Part of a small language model's weights.
Training: a variant of SOAP for these matrices, 145M tokens, 4410 steps.
Each number is 128 + 32 x the weight over the matrix's rms, rounded and kept within 0 to 255. Layers, rows and columns count from 0. Numbers have three digits each.

# layer 4 MLP up, 448x128, rms 0.134, rows 219-327, columns 0-127
105107092127143156205111125157105144108179120172114138115123171149134176058167080110129149046138106089148194174166090176109061144138144193135134151204107164081142119129092185120136139084114107168086148134055173189112115147181080174165142107178143090128153119139098105137112155170110093126156122120151066113133141104154071118153083145147087117091129113097107131132156157142091140104092
126100128115116209147128149138144094165074181176126081115144139148125129154117075106135160043105147079087101137057064111181097163122098079172174085163139126188147143094125172153149118146078145154050157129155047172150129170130134124113135083168057091132134083126169109171129177079105083096144127127132126079118124094167173129096118163066128128114133076130099149116134130072134117175161
145096147107127065202177087115145133163102081132114104131083131122184153127140119151181106117127110168138189108120126158143131168170108120127156122098089087116128120109168139114133231092116159072150155108145098165069124160096089162084152141062105092186094164136153136128122132195156146110095118161153123163128123107154079102067147079116168090125117085132127114124128070206160071077152
125077083103065110129182096146214114082075093182079121103144121109184087190161129166129208113164109150096132097132090090094116137132161146174111183149164136124132168087107129060092114109043199089128101088143119168129151098117156114084099119095125070099069143104170148116066137128159112108143118136076124092179116141099130106149193145172098221113102110090120147150162187115160082138097
121151136134104167149141199120156169110141107115177098121127151143139141148118108180139100104086151111151083127130128105141120158125187196133145148166059131134116128136116142087175155126183123190130102118120166118092072129145119143106105153169107097076194146128101145121166133190156128136106131091132088183169153205140135140074134127103124137090160085140186144119081158094103129137159
166148150114126070139167147170115090090163069117109104112097170153091057177121112144132170122146104111093147053150165087148085151150181149023101109111166142140142152077171213068146095145130138109107124133160123131089153156131079130075160090108196168120085142148149122104170128145132157181103148099080045167154118074101121134130124163142089117127162198125142132071181135089041136117114
136170124048158128106184091109164107075153158126095146140114203080181140129150082092087112129153114142122146151168114178148043105173089108126123103124108144170146163137105110144146143121141125055110077168112163138151162114097129106105141114129098140150086085179173140170146156118077084153084144188134043160127089141132164142095151102103099113112142154105126125142175138171080127131130
094082147124134155100148132118131071210110155165109139135201114127145100190124179148149148137124085125137165107121097161142118139156198140092093160064112157103140149177156099127150098055140151135153139084111143166117169122077133136103129153135168172171133154063118059062156113119144144103111132106125144161194081098153104121088155157126141178174136117125150121130129145103143140101138
115154116158115112156151165146152121139179140142087182029183153130082138084106135091146081165093132116130077114083103171130122161161165132123157119114136129135147137132127120142171138096164087142146137170181128173082129107116179132126143141115177085127163188161140125128120127146177067172118116145096092120125185083081053177129120129103122071157153160119062147121111144113094184099189
087086093131152079120119136158160158123129157161138077104137112138157162085193163167114073168125192071124096153139120090106126098132157171078137116169084101158156102160128134138125190134144112154078142059130154118144110088123132095053173149120108090129097174102070170151072136129158111200129123157180145175145083115160155176104125109094127139124110141158144199171136137140148131105144
101137073119099124140129116175088144148151147140182110124140135130120113125124096166140145138122114107126196054130107142137140134095191195113055151072102116147152125127191089102136109123121099102119170164049132200123087102146169187105167150117164159098164134099084034121151168086177151163159111167173123137150119154147120154127138137108093080140129136125156116153116072077119129093066
175131161127169089071107090119128159110123149145145074165124117156118171128123133160161144161106120160179133134146128097116167078140120193089118090123110154094157169143162087058109117143164152153119138116143098129102148149086102116123101132157098154154144112141138146140083105109163102111160098159090085128113150124143137159094112121119146071125095137170106143116112128097175144092121
104178097107153129119103133095106179179140074131111107149145137119087139109151082117117107140135072109200109109144101167090152171082121132089081111142155104134138120121114151141151108129102101195173101147173124162138101112113174106102084104092105145136116138102089126171139142086110081118176093119133175108153118071069097177110088112097167163114099113144153146106161199132138129062152
123178126055138103134125120151132125067164114147100111142125123096158171154105124122150111078141140186167149129088131128091170121144141139131158127134142130144142148164139135156098121098140066087115141126152117166121126139132100096123124131081117107097183210117174157134154161075104167146113174140101109141138150155131116096079073065102139099112100077128124130099125096108154131146185
077144166124132164138125079156126182118166117156134195127167136108057134136103098113146103094189099148116124181103073080111139110127184129113152159090244139160058095139174139176131160069134223165147046114163083070143119119075068164062151174107120140111152167147089151169099135128054125108112098071150120084186114121118178118157149127161089139150098150074131069128126114119165112131176
212122125129095073092156154111153109091137178158112163090103143179159146163122116151119143103109098081168112181076051107117168171079058107120143110149109090102124097134126162160147158142126142090156101202125148151178129136077114065174119177121128135101144139132183156108106205144132067100169132112106132182161160130153136122072131115126071167077149186068119102169126120152119122087094
090140110098119093131121138096123111181136202119139083162175188102104149157149176122104082122135136130214105143111149083100119151129116144085161110197141099136127152076121203129185115129083166143140175143139129073063136175148161136138085118101143113111132171168112076174182107043044125108143133092125126125083161125110119134190125134126101106136134116107142127126133193135105056161162
153119125158187125101081097144091165135130151146178077171094128186174127126114094113169108098126103069088135166121104122137160117130144164117122100095121166119134132115113081087095170169129130142159154125081137109194130185119105099128111077112096118088114100064175085111089122155200122131095141146119119114097173094124134138103120127125148089172141132145131157078104114141077085163118
050151065113121135120186138071072132100104129179113137218128109148096151154175093114090157151188157169136140110123140099149128148135098130128094144106150072095108119129122127095141050110122079142128119128152113138158121080131078127129063160126112095108158159134112153111127121107155172155207150115067188161140121118107066173109108141073146118172135105097173188162098150092131151107137
186080130141136146101125109162119179064142199110157127102153093155138139078147112147191152062128123190163168175079100245072119172169124209108097142089101131153159161126108093124114143102163119134043112150107051099111128106153156102189123231200070138134130132138122125072105146133082075129097116143048157115074140067207131115089132086167098110106184067160166101188067153154168136114138
081160117116163138128133119108131141115112134079152152121072152133109141187145105196076117047090125122178137097027145128158116188154096122174129102125130103076112190087159168135159153137114158134062100094177162093099095132077127132124144155173148107109154143118102129156145161178148190123151137122173174091077095152094115137141178138129102098173160063131142194062122139126111178108148
106164090150165130174071066158170146099150200149099113115116182126136090153104132102116131146093118179125108157151091120105098131106166183170133119154121205177141098129113153100102107131174092123161146049100086121147091119069148167153187099124105143120099082099119078147152089136101134145117140143162135176105136113132074161141111145157107080102100151196160123186098146056147152129141
115117124176128097137145150158157143124148163130178076119103116148157095125181130058065185114104123137155114185143118164068127153057149079151102157121131167098127157116108096129175145112085138092100170094139118141173135143117114187141119136122111081157106138129116111086125166076111123122147164156160135101104095127147117070074091093108119121169170095115152194107069167194101104129165
092132112129113144128152148137110141074147089158148099085138145129160169086094098152138102142095121095085154110134100131152095101137166152133090201134132153152140126090123217149135150179138137100128118106183073173068155096073143108099137143084136128138134109134158150108181151146167126131128080106081130109130145142173072109115106075149135163125049085129152100120121079125157109163123
153162075119131154132150117125226092128107094105134195123131126099140081113175083059158150140134064129181111140103106098154118136156094161094129123111082118137147121120196145092105142173143131151114114142116118176147184047113112047159103173138127169077156110140118162098090132116151096116156138121155054157107066113113149111114168120129114130163113117188138050093166155132156090140106
109160112141118139165121224132155134083157174072115203146125124121159107156085103114104075128149153105158094096180172182123101133135133153121139183114138104130095120157161142106090141099216097142063104157110104138147077141145180123107133159164115131175153133137089106158104070107180164100188181153103129088128145126076131109104157127111131129098104125113103142138118127091121121094182
149122142121123088081138109162144111116197094174132136147134186123143106115108106148137083136145079172150096148141150093117121144161130075119084187140152114080115115155078131159164155093153092125078137087091085105024138133167136100106069174101061120110125133086172163121112146112063144143150135106113147113105054143109190206125139121088129101131177188150126095148064166167163097127187
099116198076098176159143129155104113109085095178091141154144168113100123103141109115106149171152049142106152112109124070143139142104116134146115119174202095155125200127096136089118078097085111099103125091076112139118102104085174076167098109156134121152038111119171057166117151156135118126060171176145130122137120114142097174112157135146113187187076162159120138118143152061131133128147
170136137128134142159103105141162136163116127085171100127138150116131103092162128155067150106153164144188102118139074087195132089151101063098144152143126100151107164123167168159084109094160139137119138116126121157127117131109099101063136030157133102129074075095089077125101163103078132128130179130166066143122134161146146163080138147087121125132136172130168119074073163132094164104106
111162116071106129147097115133098151120059125154082127102162147094120113095166113103145185100131094064127111101105116102088204147120048173056190120121180086226233133150120130109139115121138128127120117150130151160103167169168093104166109126106136149187106093145128128125130133126091143204182137083091115143161104115145127104089090130080128113131168132106032090141119161176197115087093
140103119090104135123093134195157117179112094128111101123144134143142178104072159135127128156066116155100167144097099084147165174112145168083176153181087109102179180128083133084131112110114130139120134097089142103176117118103158145116136156082073134100115143149147153170116096189182143124103137181091109115123086096137125172120116141168142113153125127128109103157116177111118113045132
087182122116102087106131183086179176143121183147192160134120154102143122132100085129144109173145117133147135092087175151124165087142109156151153175141169120145135111046123226112135091086079185089123078131069116166203150131114095127085152098133132124147136119072151125148150078096130147131131149096146128145122050134146161099089074106152091185176147168143045098076132118087162144127148
129130157172163131144101155158134084162165162120158083092191092147163148138140108114088112095145075111181142094181116139099117115159108102076139154139087133121086109138095139112149159142098200170127130162134108183148114121163188105146083187195078152154156155127089138129143164058115122127135115149108112108100128121160130105162179110173128127137085147122118138120143165103131087132129
148140116123152145129088121174137121073100084064098127135112136134139159136123134110171175077138158038106083113047138089170153170168126170096123055106121134097145111143078117165110145133092129080084196144127127120076119100167156113157120089125124138150136155026144110177130144082178089131128120081141116124103080092143095168133100103121157172116130107117121112128116160090155103167210
172143115201138163143124131106172071199120133162141178154170097138109119128158129117182120160126105130126111120136082080156092148154095184119131128107148122106142122120091192127145175127139120127147133124162091107127177078124122145101150139020142082148107093149175149113117074154190148092106138119130112145113096121123155113101143104147100127144136103073173098079158159100174136115128
154163136084033114132171118183162135138082147167123073142087134139153140203100136169186115108074080071114162116178114087110148100151165103139159136117103096128099172128165120119179102118128110139118134098131126062078105112158173085114129151136131084107076166159136142159152139150119179134142182136122099122121123149137146206175085107192122167125146095122104101133117173152090132169133
120167113123138109122157109201125134174162123144094114132098096106115163122111090113160139149075163126140089179158106144131126158066137131177216120149083124139113157116139124087131131125172154148138136113159089110138113103114074152067134132116137166157130172123147171190131121097131127141140150041136174110139106093069159112111125147088135103172172100088065077128128128155076100156129
128163126160171114116095098089166139099096114126153135108177083136092197152089118103160069051124155072105113160119093163094128148130115133152072115139146148133190145174139156139147125125128131147138122098093109128098081041150131145174095160202101186135168128154097161134125121127100187174134113145121121152148130151118139164139155140129072109114120143131135074134160151145145184137078
064157125120097181129052083153105131090149106055110135129153169105129139109193181109156135078187119090121146116172151134135146115113179163066118097161110133097136116080097128162147100127148083129139133118140149106151141154120160130131168179103166073138141155096177165112141118141080151105107089166051120130150130076161134108151131093180136129154115135094126148075079174170177174181150
147160145121166175116119138149117152131076110138136148061156118188121097104158105112119151120073175184121062166200139125114129113151121102111071195169141134157123161162100108098113087124125155131164108154132079146123125142162101084181110171096164106143138111119133115123159139170129107126136098057084130074172086117116137113101143077145113106161137072128162100147134169123105094105171
180156141177100112101085158138129111158141151188131133124121158108157088110107112103142118132136180079189136117109134125126135143173105121163173049125161107140133143134064109120148138075126162112151136110121090133084088118127128172105147064105103124177104079108110118142150158165171090154133107173167155119139103143128138109133104079133118120082114173149153135133146116140148125089144
165112136096116130115144052137191140142161104112102230144090188076162171155102077146123139117066138120142125152115138137091126186174102171138134073139139146141143196135150186139158098128205173143127139148138098129102156079123160158152115156096153144183075104126037127144164146163094081045163126161130146134106115118119065140061147111113131125139124115085155149088115185125091183119094
180177060082163150117158106111090175097109129159083110140111140149089170119161130122135104167137151130126095169168141123156129121111134126173139124144107110157137100110082154038129126095129164103138089079133079124171121115151101157139065159079123151093147144062111130094125099126155140159149125110186118085084091113220146100119142173182141147149145087126149110165193137122140142128135
151139117152157076069153160181161136147125197084103134107119108149115157164119130144122119126143141149180057108124105195120130153126172144071113059149077129117093176071124178121073110148144122141157112093085150153041103165120128122153174128159131071169134127126125127107129140122094126073108142174203126090127083098178223169167105143144097137153159126053100109115132144119160149127164
109176143133154177134177153099122166120137093112160193130175149108163149157187159145102168146084141130171140157163202135032073151032171111203125135129087111090120148101101122085130087159148152191133160136119093088117151138138078087101130168129130057104130150131150176127089147135111105079159088115095095120103100135164113128151107117122108127115141121037167168154088123156156106134083
159171083183158059091110106178159111096153129170138079118133113131142121121129139185094095112142172116113128115068136099122156151179103088155157071094215053147073079090074154124112173146145175068107099069158114083114158141093217087104101161121099109114138184120120102138102155085093123111098106092184085097190180123121143140133139155151092111172133160168119174171113158154126144133135
146113122085139124113158112141085124092068153188122101130155085130135159112098146103157098125115186157145128170188086115063209154135152146130086106120112083097118114158126148132159161148116134146111105146152139124176100114109133077154135116137147112087157129161157131116116124159156124115160144070130142143205137164138144135101154126109162129098142071136124127090120155107144114117083
083132124131119133132113142136119135140149160137171066139064156164124108088129119121167117072097127114124097148131087127140113156113107109071168081125118129146162168122127151097194129153099118102144144112187130168106193108144105162180211090114117138180103148091088123135142149114109105083060130165152154136125169164015135109131168045168139133095092118107186099126129164165158095172143
114116191129089124192119135098169140175139123084124124120108150144062090150132162156104077151137153099169105168138118127079182088152142216148089119105142083135162099101127128166113148139148147166144126081122133188159141129094112124117133133171142068136112204159100113162146120130143145102133185093127109209087107174155081167078136170122097130138182134142152143103111145096081135142126
144130140174106089189041081123123130140150141187099109129130155164080153086122131131124135134187096125127148088126098136198150124126147158130174111073119102073116119129145118154096165135163150107122116127128160089166164088171106192133126127142109147167174105173184157150127056177095150152110109085112112079109083160103169116141145123065116140122091102099136089164071129121107065129133
063148081136111116118214129101115085155088135102098139164061170165199107162159146083105110143139159106122142116141115113129096119115175119157123197209145081075132120185081131095172134178082149144129158127144125171112180101125164144112138134108182145125174176200123108133143105150078129161200113122133131084126134153114131159176108075080181104133123149113080114102114129103081104123073
155158129142149097121126133091141053105131169108114138134166120166133095156190151095172166089113126041089128068086120121156167148143179097098139116102174156127133188144162128080103125105143092115122115112132166101152125104086122141109123159093098110126063122138095116137123095110113145172069126081106116177092175113122128124089123157147132155127142112149156187131107095103125138152145
080106140111124185137152137106193119179124109140227162124123204077127142180200159132167098157132126113145164109095132138107127062121093119088126081081088181137112110157171094100160091121087102085096121150164144112100171105172086154104132170131123108187150087201070077094114136107100098095135152100134116074127107098137148113127121100169177131127138131134156170051127118062179123108142
096185150158114126111116138117199167093152192097146213151170150177139188051184162167084046091141136147124131139108086155139184169132145099117166105139113145121120112161122128101156111137147118097090142095081161129116095161087090091113130129163147119145164128151136157151131147118163083121115063174132122141066136117141133174092124124151134078162096151110092110137130133096131161090117
207112107134111066147142157146141184188118153149121122148121120160151155179135149127084182065121104128227143110126141115102089189126186193146128100133125132125055137172128090126130124096166106139181096132179067178072126125194130130114179101120165126092072099158160143102012119171132117111135122092026165140157098123204108105088118114075163167180168131147077123207125120083123109097140
118105118178153107161138125159194161101173121083147138116149136158153138127191141117040197114102098148186133143153162129165113085131116135127132124124150156141108152127154131129163081183070106114142154134141132117122151100112110158168068150081083138101121139086079086144131105090131113134061170110141187134135128099120138060148167125164067090141162094161160144128139111107097115079119
148112127118136116134155172103164167085135121116174106153164113126144155152137133144113108093118133091166126084080109088167146142094076133159130152141111152151087105157099152137157130154148157082078144104115128173175114087089107153165166158206116156152185126124063123151151112188152121130102151161140188155094133079055069095128138156123112113136108153122167091086119131141087142096138
157132105148152130122136139073112159154211070146090164113078162085191089080124098103112156167141177063130099105115120114175074186096151137115117072068156122157137164108107107108149044106106123126138142134093111212159117139151156160115182125161140212111157111144058127160045143093137081068125162163102132149116122093149092132112099086104152100106101150095131147151117143150079147180118
121096093166137146114121123179115097166093161108097128126137210173116154155177109099138142107075199126090143133054170074204108129069155144175189135127190155145142121101124075149064154075135120106126108129179120129143117195093149131166136116083114108108160069122176110189144115092163116173131160040057182164081105085150118125170126157098141106161143113142103132141117149113130124109123
155121094117127088181115117125125160098145166099137030145082160170103157160113149063090089186104085190126084087117139084079149100088119118211144143195157061121100114128149183182153104118122134073105111145107188115143124110115106145198111150111126143125154157130130094168091099123086160135137185156096099170155142172131152156177170121165145152187080212143127175120124132105050153141128
151095155147106169123125114117149106086104166139132158080067151111176122172112089123128104121097164090178088158132116163085147116117130165165104158154121136184108129033091116109151115128148083112180153130150118181132139110153115083128110133161160078096165141097138102093207121144090144104112111200146168160075085114144133167121125140172109091128162107108108159136171184125129055115141
139147116173139112055096064173129115119111116124135103179141177106145099119179118080150126151133118096157125128163164143174128106144099161145105119111093090143169083109104100107060171123176159156131105041094149090080102189074149126137094172144114178131154166145113104166137129123171150175128151142097188108098063085110128157098203132131046177114043118120071091096164121087196145115188
127077089125163095245083109117127124096088143145123128196151168134100135112129105189115114144115113098108177122137137122122098183206150107158084099127105071124175129151140127086090140070062102070093128155079131214149156129130108143141159113068122171112150099123188162106125123153116148109142161187171166118093172157122194096081067031169125112143091112113138124085205090113135148102213
112173162123177119128136135121167106163116081097105136155166132085109186089144157077195142133139107189146098123125139118129150099113127122180131160161103145085128131134083144159095150119192129143129099052128108092079109150147076127090093157114091119117148130106081114092163155113159169149123134062106087106131076154195129113169102068144178088138150112101087122120097190155136082089161
122127160131132163131127191173131139151150175159112117109120164136103126124102095145083155062154160114160114121134121118166148115103148128124167114159160118067119134176088157098153154167087097103169146129145152103128108151108102150039098152128152187083098124115120090198114120114087083062138171082175141108161109129103153177159105091081088155104127230152139141185082119160129094163167
071117072169079141089044050174120119142064096068103167169121136150096083142188151157094152117152069162145122097170175142115069125172099080150121113097147124096159178113138186144140199133153152076041097158124150105165138115146137081121098165143137103162109185188137123112147153092130115113144074172054098177079122084155134111135167100104150145147149089081137104099145123125084119167244
041103115108131136156146108161131165112144160129205116185131142154123117175090187136095082104081148051045145125090124129126137103091076146115058057120154125100091151093124123184089112110150162180100131126085137138127074163154194099093097203213085113160113143184086116123083138132030118087114116079158171130168033143116158166163138123133152108143194112069128159138161177112078159161154
071161144142137143169154106154094121109130124120107162136163136149122139158049113133138129141161171128160078156075083160175146145123134127148116119159077105146115146100181136096086121072121148161144182151113174138166135148116156134088147173070113131098136172079127126096091129124150137160153136155121123104053105082123159120102117093099153178077111142114152192172118157103117144149126
175172118175121180197093104182128169122092130185083120084185151092075155160094063113183137121126116062111169098155126133110174088153140157096166078108064088162130102139141080128181112131127120076096094129119135083101054177131140105130109128170177165072142110132111121157181108100131148178149187129111128122172156142056132135166131119090090140114142185118170133162097155168134125077117
099154097126088103106104173166136077138103105104145106174130159151137140061099169092152144104125169145137133161173154121107128058128146118128100111146062140152164132125087117060144107141148196151161178091147143123161172157122109137165097126107114156094195103154136192153196149081160101120094143137137118081225082167113112148116050121123159153134170142104134127122088139113083108092132
100135124123158159125172097164122127115098099104151098081132160130197101154122137129162140137111125116074104120119096076063104182119098144101109137132123099151178083112101148071119131123119104145097155171107106123157158122147105087156082143206138105085123149120112158138123167098157142085178097133188152135179154088067135145127137078208108149131138146137158090085140176137084093089153
117197076138130140037153087087160124127122125083110147144073099116080112131091131087153161106119122061133138114109188115165148103136095160147102119124120100101131139121150122135198138110148172100123081150168116158099131103070171050079134164120143128137148136158113209105134109139125114158177105091098126126101118142142135168160077142160117134181143100091123090161130106117108107156144
066126162113122158120136088173147121106183106184144149125120127154106088161139075152097069084058157138098152168106110160084066149103132147120202093125179123145154157136147150114190125103107163160151121084155134159140139135115189107119172162129157086097113146126159139105112178113102113129133090094165155109132127133121121192198100114060125083131193175021118097097094134075113104131050
088120159133145144101146120138089125077141164167107120134153092106089168102116081162124137147129132086113133141108070101179133083144094195126139110150090092108158137132138125134115156175188128124148159145148091150124096103124080144152137108088105142124162120104136120142157135173172142181151157093085116107107129167149194130096072121135147104145085138095144115151137134111129102154089
085170155068153059135116135129115193155151129134135169109143116078102124140127118140096065212145147179111142152137101121182093169186125099193125097153107096130099131071116121128179103156159158089123119123133062139154147174075141092122145148115113113163163119098130110165215145148128108131110155139138154156160178132144142123096122120069096110187158095189127131188078130109191176122114
091163185117192134131069065156131192129101144153163135094141114139186181104137110102163127100159111110121127185124117116169188077102152107167142111081131123174082102134123094129108133127140128129137145153084142151125085106112096159121097121110107128162118128142153109103082099125161132114081099067112103051120178119157172129205113168097088096151105089142125118120155136128167092151135
050111188107157080074159173146119163125174145085138169169119168153096080152095152151144129134119107145096053141128117161036093155098146103151130113191116175067127160097138074101184139101120133168129139094108112112119168119164104134149178118132206084154175178143117056135080107074130140106141139122098105095143048103100127091118171098158171155166142053097141165101178190140116090151123
129163132139160093110043126136123099095120147090151111164161161182113101098165128211115094179140085161120128121106116126152231146136150190112115126147101088069203154053161145097124087148108101104129093197115156163177116127101122166201123099153088099071145149107105137135124121158153129131112173098098131171151090078116106087091067113134105106082109131096173115152129125122149148133122
104114143068141077157120102114121145104123087188114123120121154086124108131170174128116164103128145119142118048125111135140119099081108085116115126172162123102137184049129147100137141014076112106102114139098089120108163096183105154128169131148148087059078142157219171159127120112214177161124115109153191107124110181094141108148134156125106099129166132097094137175132156139122101134107
158130131138115105139122169089127107095088147117111158127161101097183149121124115082147149096198094109188132153060136130155121122153144216130124133176129146139111105010072090051093082174135174062104188112076123174153107127117089197187170175125126120108155152084067146128119154112147158116114191156137086082119070110082110090083104154113079180065129140098136121109145151159179140092186
137149114140096092162111160099127120112205206107162140139169128151153089120178076093067082039142148145188082115157153128173157112104121115071155115116075098117087135117134135141155124173135158098150119135067159124099175132114135140128138132123168111196137135095111123174104122134094112192127155107119129069098165089178101127102113164177182164136176088176151160079106127128138191096170
131168074096094150155159117157107182108130105146187105103162159204116210121129159139097119064144085136089088118118148115144119176126113116087120112081110108068150166161108128124188098175108128140150173142151096160081120134131142130165123153138137137189160166102088094106094090159102153176094060143132138129093105137113122170139106165158164125122176141165200108138116130129151135056107
074110133135155119120101113092116068100133043107152134130181180157109105109103152089166114112125155111159086146101123115085156112164134131114130085169098152079171090152145088107183136109160136109142125133134091163103156114111174098171101166120190199075184137101127093125131116098121080148108087159118139171154135123095134142209184130118177076131130158160111080122194137126149150128143
121121107115147118103166160083123091083157102160108099107164104138147113192074147141120111129133072093133124147090097155062122129094176180133118126201144100123133141098101113165134122082145115114172151129115112146150175144081086181068134167132130126100079149111166134114121148129072125110086126092099134094149149136151101183106140184117115103134106155087132140085106110172101143121106
086098125109186151083091054118131108153062096135092144159106120094127059108105157069195141117074173042129127159109102081129166185167082155154176109081113096171161113104089139161092164136184144115148109165126100134111098137155120150168046177113156138168115144080134121127123119113179166122111159134136179133125093118179124164169121121154153137072098160172120091108090111123154182133155
185089075068136187173148109133132140159086095110111086148089174136182185129121071089079101152158145125122134120148161050220095140074101095141142122100093112115111176216182135115178172108125116123096178141136150162117114183125107106117164144123161122160054158126058104124159147083127141118047162170148134162138152168114094156128132099163093104152117140165107147195133095150087127110151
135111102123116118093170139191171109119115120118132106143096167154087153076125126138172139096107095155122166142140096107143179122128133131126153106087123160142145126092154130140117102113142119092138088159126107167105106119151115126203113152075082094098147111051135117133116170106104139089161102112177121089064070140127153081133119136179179127161159076121192114107089104134158128146116
146105137139135135158137158118110138089158112113144181091107058178168130095128123050084138161176153152139123127134100180136177183180143123080137091188157096119138119162169185090130155133134166123158144143121112125122161101106126091102115182101174076138122062116110099060135104078122103075127144082077147096130125094120153144109093122155165094199145115131137142136099158161126027192094
073172097164092131074164133077189153183169084128178144164135123133149131147028121115135107142107126158166119166133077120138111109135150127095123131110115127092140115107114128170091108108175162164109177192129161179128193136175156137122092167181124153153163181134099089076154134026064127048138163075116130099111112141115142129160108179136118137144093137119113156112114124114131139132138
139127109128199150117154141128168160150126124158178079150056135074134107133113135135161143132083105181133153064119153147162126111132158177133189102110111075154135108150081112116098135062037160112102108083121174160164086085161119122108112145138120138117125163072121138171177166121134163130139132154118074116155124136170170114138133160141149144143076112189105067140113172163127088125111
115092122136177128098131149121103073162108106156152120081114149071128136129135157100098171137101117113164134191171117116148132192125106169115117172130092096145106140090119202167130142126124104137135121100095111170157139131086113125110101145095122088142140163132161139107094120162149130114141121133165161098149108162096177127074144157123136169101162111141172142136104139073123137130164
108164098152097189120112145125117074066154097168098109079130093140108115123105106135158154125161131100115158153077092112090154146129081119111182139173133086161129145120072102133116149099120143083138128195137145127111144088083053107170139168137107155126192157106142159176179142160128150144169139136159158163086079146113154108110125100124111149180116093131126150056102164111187159120141
142132147121154147146216153108123129076119173111151150151128090084103130173179102149156124069160113169114114109114114141150180107102099159121121124182149111110064111194091148129255152082123161117080148115078149124137136029086134139143131129161167084089147137143133090164134148104082129098114109106156141111157169174149106150170111123088114105089100093081099184153117113127161176101148
177159144130132080113141044113104108167110137142086151124048107161136135100101131121127146111138095102134122104163127135106124149077169140168048133084173156093124182157106106089158109128150063126111159116161147129099116115044150148113198132161184143157085136147072130135110121110102194164091199114092149144155084112162143086086118148058150032127134138153151210157142188180077134115113
038106087064140109124130112095119120138185053163099123180089139098179137157131146132183118100122116098133161101087131099159113138088113126084115126107163137165117118096102124106110145135140123142124148123145086103110155181122150170163128109190145144187171167119149151159158094109131157175098111131127102150118090145135159181161122091175119097150107138113152101095080104141074127128081
123110102074137170086132077137143163169166133134145135118118163125152113133124127106128112134153092142080210092056179111141136160140111067141146076134163183085122101134176141138163116127129148087123106139113158072075161114099124132111131126104125120106181097165129091140131198117203124132088185109068106186167095142111077065099138147121095104116088126112189148079099178122131090131144
083124107118138077117130055130122102147093069162164189106141114122095128095112097150091105160186127103094145116149138178174131139096159116106119124124194123174120111109091112068104119135162143160076107152132168096071143123091138115129129191123108146098212140041142034179162114064110161082129068153130200131146119137144065184116077180112079125110109156145097192150146188164217135081129
139097114185139130145128111205142097143089188106125088067123153130155164149152114196146162083172132145120105115108097115202125158164111106105190106078124116113133155152113149182114117172154140122156110159133117147092117093069129167165171132138150114163086106110087127143117097091112163093098118166119106086139127126124117129095128115180138053103081138061173142063139138089153151086141
112148128171145171121124155099140107089143139190074105183135140137161138166124088138122093143117154143125156105135117121097055162129144134169094152117119089158180100122130158110106083136136124102129098153105201117132166088122051164146136136123158080149165135176141198188140169109158067144095122157158122093125168178126148109114083147118138152159047168129091144073149137120099113114183
082103117163119167109133158121062172165120132116105135131098140177143105080107100127111177140133120169123129005171095155128113151200134117098162128109126109096137135104151158091140076119184089122089158162103164131131090151119130078087075172123135111181122084089127052037089134112080151107181168157123138136144123098174133119148098060181091169165141127168114157122085087102098155137205
122117131040081087186089075141114123123138097142094065099097087202080102136186183157133089056135123153081110111218075104140098152152079077175140083134137083151138119094133084081106138078146177095103149156189154128094080091192165177147168109140136125191113187119114140165095139149091171145129168109121106156147144167157136112135162146108142130141205147132177171167086129141143169129135
148160150152181125142142175188130170153168103110126140094101149176095141152141169154119131181093051167169146177180132175094101079130141168061157085116124135125075094138178178134117153130156135131163134165109112142133115107081131077172135173148109112109081153118114136119106106148120104076131174099111118122138140075116095120118137108124097143151125140154165093139119105151131104159067
077082123099135148114126089096087136171140164141103150104198143087219098109206117142109087130098148142167106132151134101154070186108125121136151131104147113124092112121094130145163211195109104053195105202144115103070132103209061136170118147063114166187142087153115063066129120137135136144149122174142112162142138082168088086187078116168128156184160091132132157122042138081124154142174
059146077153118135153134096106143094121161104100141150101140148095144089142119094103102109127116113150133089145112113150166137129126121162140126122102138125106176105100152169132105122134169122139156100152136136145132146184113160086178131142147127106159123181091170127139126123114115149098114134113139062129159173161181143137140098132135107136162064104120134110104092142118048189167178
071161085139119147137071168117154151170093114124173117156124142107113188126080175077157098141138162134123117192147061079075122163079101135085172122175141069156103134127115089140118144116130152098121140173081176147181161149179114126131204189163144116080163074170193160186136151089127097073095114156144105193183121095071154167165048183125116102144180122132181157102078101179099058114133
150111180157190158134116177206166114082083117141113077096142119130195078108101170130126139191108167153130151176123148155163064076161148166129090057205171130125108121114113068104142172127103171117113183130154112172125125155115179130140104137111164135198125186147120157067068059113100149148075137082086135064107124092111132091158088100128118123137110128108145150198171099101161159130099
109114110077123099109132119121162103072140186124134135121153137111183150107182165090159088088152112160149139122135202157141188109147100128066153146169129150161201138073136158050116109063114150113133129163124176131170108165127110123161118187096085167155154122096137078141170127142099084091159098159218130120155114132062141175125183127089134130161111108126121141080083149081133130124149
145134142135153128130115097102132126129149054171125091107124125146179173101160100144125136096129144141171133135069097115177146151081095121113140088046178150121194098104129110126133095136142153150084042111120124146173076119140114089081093175119091166138100123140127090162204168161163127130067139114139157159142153211134096120126149162092154179156145113145119125140149102146154139089113
141163075176067128070107098117115164113195131172130081152096135131140126169134077058109128080174101137151081155159086147119170134135131135142117122095194130118135080117090124149220135174102092165098083165157163109156135170117211102107110109077148088146124131170100168117080112153134115110127123125096084120135183144160179102195187173173132105122198144097106139124133205105118079070166